Part of a small language model's weights.
Size: 14 layers, width 704, 11 heads of 64 (1 for keys and values), vocabulary 8192, 76.4M parameters.
Training: a variant of Muon for these matrices, 8284 steps.
Each number is 500 + 40 x the weight over its row's rms, rounded and kept within 0 to 999. Layers, rows and columns count from 0. Numbers have three digits each. The size before them is the row's rms in percent of the matrix's.

# down: layer 10 MLP down (transposed), 2816x704, rms 0.0518, rows 1028-1062, columns 440-527
# up: layer 10 MLP up, 2816x704, rms 0.0431, rows 1029-1063, columns 440-527
down1028 101:463466452532450444461438523491499460517498521530498549507482524590467509457512488491499482564461479416518557504513542514533525512477532535513481452477486607456552501491478524522485481524513569485516554542477513498600536463535495541523469535489497553501455487441541
up1029 100:483452504446451554422561451554536535509517441471567417514483489588485534492490544524558530423531480505468542545481460523466492485535484469448562559472474479414506486504489515472459472484452480486436478508492442457492520540542472529466516415472517517513546484467548
down1029 100:505498485530472587409522421543515523514477493405521567490547422482556549532453509554528455460475554506487515519442499514517566526499435484454522512502498462527481488488493567439494465525433507443504444466490474537425472502458504437461460499457527482582535503513489
up1030 099:527544452455396534524545497522458461516473488543520460546471540480498472498479419462521490483568522489460413514495421328522523523490500480524514464491535456488473541525470508525539529535539569514439448527511532515560523497496442491439522487547523523492507535569512
down1030 097:511553478534574421516550514472486513508466483510461470500520494488532501506480392534544525508497484505524531456431509530466449559466467514615491511544482489547511475500464536480462576501495495530508509513437458518452527484520433530566505457502458426490509579482437
up1031 102:537515400472466525550515522466488579494513460456475520486514524501459494545540517490474428433479529490504473551437503476494453504471482508501490535498549484397498537503481488535509552521498443441504509534508375570524500475472458427478475450561460482510484518554477
down1031 103:466459516500455526486508522503535504473535557532451517491470522471519572571478445545557509560510439458534477576581501514488505496523466507496468524473527526481472470489569503466573569525510542532454506448568451528540550520519487536542393490516476583491478558475458
up1032 099:565498486489506526451458494539503545479516527546540596447510539462462501464502507482496497527457460548550576534526512495465613504577477414463459538539543495481518520420480551479487480422441515506454472581463441472465539581533526513511434494503580446531522425469508
down1032 101:461438467501538445549470471464514471481482422486535538586541483541510528452548542492458476470475512534536557512529462471451465571546474486531464493546474544525518424532521475494491579548548506401488490477536556502471575396495468553544455437464492524507493496492472
up1033 095:442426454465533462493433465448559500569487421499534528511586446520391510466545521484496491582499496484452478473524530516618532450505502581517521489521527522563552532526482492489519489488440573540542496511481507464476548455577479451517552468531515473551541498497482
down1033 095:519429434471550531481589528537470538470525511440563501544524495400510558549489500475554453590541500454497515436407487582561499544523429466541503487586531434520446471465461449499436480604481492507545601422526468462519545464459422461543520505483502474529547515476568
up1034 105:470455474552549522460472478478523484491518485554607427539505516496525427526433521488466472469488523418530533515522513462554529539420489545431495528456529496534448496469486542519547543479405526509411486484511513430535498522591493504467534538497463503528485460499437
down1034 102:488508556463467538487524522566464560473567492503525544463544382484484550521465472570510515519478478463570558556497515481523554452486429529503528504411486553540462549502474480528517454414539522531487485452572458508529511489467527491501534590503503503505511443497476
up1035 100:508533531471420528523461551523480496563581493495526447498403493498534443522498540514405522484546537483532542505529512463481499500472469527558521536458535477497573419525518518502513553503466470552459503454506470526547551466532512489468508474533469532579488500487592
down1035 098:420489557541423464594528486436523556514484431442555530547544606506555435471483481554551468537551463608602453542586466494559489522561567579438464460541551511492476484544530489569430531508446573458528502480467489437523509472489472550543538522457448519483510474484461
up1036 101:469461518499547525520543537616479507524646433501522440480508480560498505513512445434410482454519479473509472557525476518470528540446520541494561503497522493470490509484395509475449559458495477532449387516565538500521500463537547559506457443440547475437493476481481
down1036 101:517557494483563447519480564453497545443398587478502462526511533518463437517496462495487479504482522439515490521483534480520524507505497468471511522505560540545516484467513470465509510538537499521567523460474428484468514504509499468549499523481449526451485539516534
up1037 096:582513526466512429473489417543372537479535539556540518492484532413431493429531505450490518519511526449454524592514507470494486462499528487512530433522482536531559442490516505540598458523529464559462479577539485502512496465490490532550485472452515517455455497507514
down1037 090:444451487531476464459515533484474432500426516455504511582536521526525516436463448522521500414539516553565492429547505510525486520634519548492490488568475481472524538531554482531532517456544522471470483505466499541438548503476502466524514489497577509512448477588505
up1038 107:580543531466497488483470444432577543558581503484537443572468516564504482535509424595502573508502490497469504521474580485496482524398459491468499478543504536461532503481449517465463517516543527534519484487556453558562479482498530469523579428532525544513523551476463
down1038 111:499471431528478512442498473439487477469449532539570531566436532503498495533507530538464510517461507545502471521495534505472501486529448493467528490536454533512460483413537462552502530478464512518495540446457487464471504470495535589496491459518477541427523518525504
up1039 101:491513557513440453490516509545513521507467493511495467485454589513512465522481523548531493481497453472446514472556501478530543545451503567493511554539550526512436498434446561486477514520486599521465497534531490491545470499575507526547445434510437479478472470532558
down1039 108:442516468468501520568475505471504430495535487476496498488485457445533489537440505533526525567434482517500529470506427426486510526443518452554488450454480502573515439503476457549440508619484541462515472564541520538456455546534509503534458491558486444485558508550560
up1040 097:442541541481580501549542497525524505537535528459546523495436466439424526528449538533482514449482427454594529435591526553384591447540520450506516588496545546499489476432478575475416488531510410474483503454488511523514471467493482527490500503528577520549534489550520
down1040 094:477479570515495511512535581567591555466511502530482517490566497480503488467572499501455565463468479518547548477446464485554455494476502533454430472533449455510561494485548449487417534486479561547563505538520520437475453511517466527463542452558452556503445504550481
up1041 095:497484548468446589538497473474506489501500542480449486468423441573566477556455545474565520527534429505552541507505451514454472474561565516601556480490516506530498471541502534500451509520383521499544482475508504557494572572514523500438500489485525488454505474540553
down1041 105:498509507525431490475581520491458545498428490480462513438541452496520495587549418573535488448514536564587452497459577544521482499572480505543518586495596488469533506523469532445444589516591532495473482483514547428559488440486524534540532476538550507544518462492509
up1042 102:513500532558537483514487534509493556537506488474438438482545450478496479518477512532537497544523547532563516422512501535479537573475488506533486481558544450452565506468506527474517465446548547492580447430505582507492544517450545468430559394469480538471536426472533
down1042 105:447534501470487552496590501483440520528487549505468524521496485442523484480479557493542505478448466491527492536555545513462476485513492491463451429477481453481500449451464476483505539554439493424518518567491474462496561436551489469561441510565536562596453467537601
up1043 101:536494463501505485509522474568594526480468451512555379495502538542497459475511489434522478523495554497533452538476582540544502503514537517547508493488542477481453494435503475522503528558559508474432499470501494554491530556487461543528439446538564523485443502504515
down1043 101:520505530466434514489434485523533540524608474489467482475467589543520475466527524463455446509478467585504484459530494501472496549522491538402490443487542512536598510542504541469446503450496563515494517524535505507486502527499545491537506549403565531503513561416500
up1044 096:590516507544504494486499514467504505507508548447518468436412489446465532378499484491540544533501473489508507497491558564477567498456474494494468521485589493449514405516468480532463490492521505511522502559502536490493508475406425455473425472542574563458499488448520
down1044 097:402509484525502486485546494513525418439487488446487563482418537462461504467574486476479446467431550496506551397553508580508538496445448563494540540496496491503564544488458502521441547518470524532488582437577471534546602486511469559547478525549512542516571537503474
up1045 102:500455474467553456584543550520501457496508459474449435472487524454546521486479481495522516537435500479508535486523508527517440485556419545577507447514512453506467479533427540493490534495508531530500496470460504483479509553493457502544486527431506507530518476451515
down1045 107:506534570463520486482509453479463567519512475507501544425513473519436492485535486508509394469503552555501465475465502518490551471563531516464473394492559441426458449544487508556502520580503532419499538529448508554469507515489496471486533505497543548497474506548480
up1046 101:533447486534488469522439463498543517542492559526546545494523553511520525427505523559466447400549483522543585544523526427431516532478499535538541502532502437478494468423504468484573458542480532534557475502526507450578499549547393455458528459529466433500445472529531
down1046 098:486569509534480455563560481467516528520509406563542464566491492538539465475478492477490536513578514512470502559548413510559474501452566562420501518472578546568480530492507457527497489424497442475468494523501497536557506510488539549578517538445463491500422565422504
up1047 097:490402473490508458548449550446493427523476402547524491447539525497382474547535461529552488397483500515526479576518443552456445496503480472512510569519475528470501447524545521449554534518537528508520502479445496461507537542491519512475523492473533459441520494503417
down1047 103:538467507515524492467480487513471445466510501498456458517491514518459507532532513541515499417502487532466459523516547552472467479482534495469489515460511496474539475502444492506489586530530548462535565473506516487561493455481424500504522538548556576492455522508510
up1048 093:526475464560475494499523453541451434399533498471480500486454448428438537546479488530552564529433489404488511514450479519531522437471521500491509450484492442522510470474521505465521495513443543525530505577487490573513456460553457479514497511491414492468517484485535
down1048 097:459480498483519468573461517521553545514569490479438482537528430458543461513508514488465459433558465526429589519475511566489477504479584478479503496501477564546568493468519466539478532445515483561543527451457441419469514546450475486487502515516376502554505502552511
up1049 105:443515467437462494498490447461538512467485490541491538527497558486520567472389531503514513585454486549498518517529501609526518435420472556436477477524492448468479477496466533521455488519473510400552522456510467474455479487435485498504481523522451490534473486536468
down1049 103:530418534482499483521513471493495542505485536484577464584578490488463465473572486496475481483562547486482530548417538449425514564542535434559520492541546544505498520513476496455475473548509482538464479519443508425547590487517464587555522507542526541556448539496474
up1050 100:526546520506501477526468551519435538511490497557489498582533503515498500494478539474453526465498553480440486487585449529460557494453487486456471535573484550565515572520480489537496485440597481489514497457517503470490476597534597499436543531492518500519532553474468
down1050 099:492535557508499511503436427504471501475529508443482519458506504510577530472408491486543447538557492450519501517532476458550464490490383517522469491520479500465468467500497445494544513505412562440572469504537478519490584561473469502505464502500469495457530542539507
up1051 101:466524502454444475437508479472463444501520413493486448469486545490505509463546509516418461442534495494483466498517506438525546471535431557526516479497522436540506503448473505503428485579572492406530491660514511531576556544566464548533427513527506524505587428454544
down1051 103:494486491532547512512521465553504507490556443501534521491520505525427494511479550570421568542570498479458522521459503593509507465526498541564461473465443551495494437530550507531480530511490395456589500478474496474488451445455482529502539535569504616470488544514474
up1052 099:512465458421500522457415491514484476519546547444465554493491503521477517469473476536501488576484443532445506488440518463510496464594502477450520559442467455504508479551463535426530469452457496586544463520444531453445530468486556488518469571468477483517475426522441
down1052 106:567485526493554516498510511528505504494562492436488500535494489555475471439506570604480530527493479490531514544530538502542424527496468512485545519492552454485554535547491450496512485454449488482507495447545437440501535501454506530494547466540554500550461473508512
up1053 099:513497507458595414519485505496439458485481563459481478427482485491470481510508501550534488426465493443432514568526520517531541532498564523532542378492507442408431489508474570590488519468503522514542542475513517445520480470482524447469473494438415476491420433541491
down1053 101:491482513538486393491534516580489600485495520481433487498576502477506533510442574509492517517470497581524500506545536539484533471507536472534522563444525419446564532500497477466545527528536537538543496467495490524507486532459543501531476500497520504530427477488541
up1054 097:478436466464493477467592451473491472508534526540477487513521472526519527459535461481481511535549522555454537504492498506432534429523544536535581496503504476434486451457493495439514471473563391487523555532516502462540476417508490478509487522459487460506575525479532
down1054 099:526544563487568531498510543531535504443495541485492518444522521504619478469464562463502449483476483516515449438525513494460488490513479417508440489485526482455490482562475467555490531521476492514537492506503527514453545457553497560493472451520485463596534487544506
up1055 099:478486458532548473507552542536460555491518469475552540481429474422549454500452478583488529537521492481528432504453549477537495482446500485453417534494521464537504417497478513502429559543526458537490536464464562520457461565435466464466430480515493502546504459493470
down1055 097:533498472508519509554486507435496489448533518416519501491532500467585385409485444528493478482446531484496513536457508503478574626494511488445553427516461452509452527477463564557552522507500535459484505487524520494579465505550497529489505493436477578574521560493497
up1056 106:496439488471540514534453436457433420547500510460467508446481529479578536568498445538466577506540488434474477458496549435422459509444544486485453493432519459498448510466512512488535455501508508535442483470517512487497447554482517503385470510425503439452513560577482
down1056 103:530454456481463551487490557494520465467432502515518550468504445462474518493456535541528407473544496509554535486522522479530462472513532513476591565520472520474541537493594467479489515541541497506502517527525483418487492499480509490591473514513536517544443479496506
up1057 096:497478505469516517459484505489504488538483532478487547470533529497478523493436480439509531504468494493463498498455446501443482483609543485457531516459487492464553538446575465548490556493485481513504551484533492516565504503470530526487528456519524455513519466484523
down1057 103:517487480505491607454530500529483545476519490527483572544549532477549503494593474529455471591506549526518544459544503447507455504464499445512517486541529542513523509457490483485503505553527499464529477509582489411588510556412459557544449539589501542490532536522491
up1058 095:504479536431519572452451463549477583493522529511522543504451443479478432443489505472502554490485466558517492447480485475491451457480534438556508456431478455499545453479502579472527491537514512570494484486501417509484454518523468545456434531459535504547518495538533
down1058 102:536490566474541529534477473544489463481502550503479474433578585507532453494519561495541505574462494487507463547605474550505489471545429480461582467516465548508511515444473516483488499484547478494530474588491470481489578580524561520481529485493447596506546511501526
up1059 095:472451452513539501534464509443485454511511463479563504444509438495494473520516508503487547428554403460434461506514499481493530532525466496414442512463475459470521531520504514485520505480449491438537480568532531451488477562515526451540522426473573500449529529525511
down1059 098:548484512553510503516529548482522445531447530528557494560526531484456525531521546538423434512467495532549479483482518462510504556450468566578550432520479510515547554512528511477451535458384518536449467455540436470498517408414495502468503572547443505513520550505513
up1060 096:506535474499478493524487498507514534546486504548478491501483484512510483458466457489508462442538502539564466419461521508496514534511532531488502498506515483484471447452469462532525474429565455530485509570452474436545467507423486519437464515498486497513460511533464
down1060 100:567478465583507462442519564494493488503555535494561479542566434546491467434519543505544495520532509486458546556507503468555484459562502449463437505501538488496467415512565526542458544571523512541455446445474510535463451573522484549549434514470535507480409461576556
up1061 103:543465568479459423537525550548453491457405537541436463484470568506448502478431536572515542528508489575505466521494569572452512524497523481520434491502452546489429500557518454565505502525469511552528465500518581526494483428479492444479458531490536480449520523554470
down1061 103:556538492506509554483496526498574499474527423463534547543528503532543536534471481505521470493557515508526469484452501599544541489550534505474515474575446477476465549504490491475502599480540530584542489498512524444539548496482476545544520488461428475483567483519524
up1062 100:512438506506556471450468461454494534529533610508479485560595382543492495539516518512489510524500471536607447579503549443526509486513435471505617516507558495478465462507459489431500545546491508540464516483542465552495489479451449439475539518544457531475500563485501
down1062 098:598509506574546465606442586515512590499478493537545481529529484448497466450466519513489489486527484464411496543486461523438456493475437517516423521556531536508453482510464483441547453557477434438560475498523455518530531532546518520422504429460474481538477470490592
up1063 099:465489488468479521579443439479532509534511507455441420518474553463568522522506540513589581473460579499427453452489485526459521440477477549486466485423485485500475479496554443470484477554515529521499544466508465486479574533525531536522528566505413497443473468498486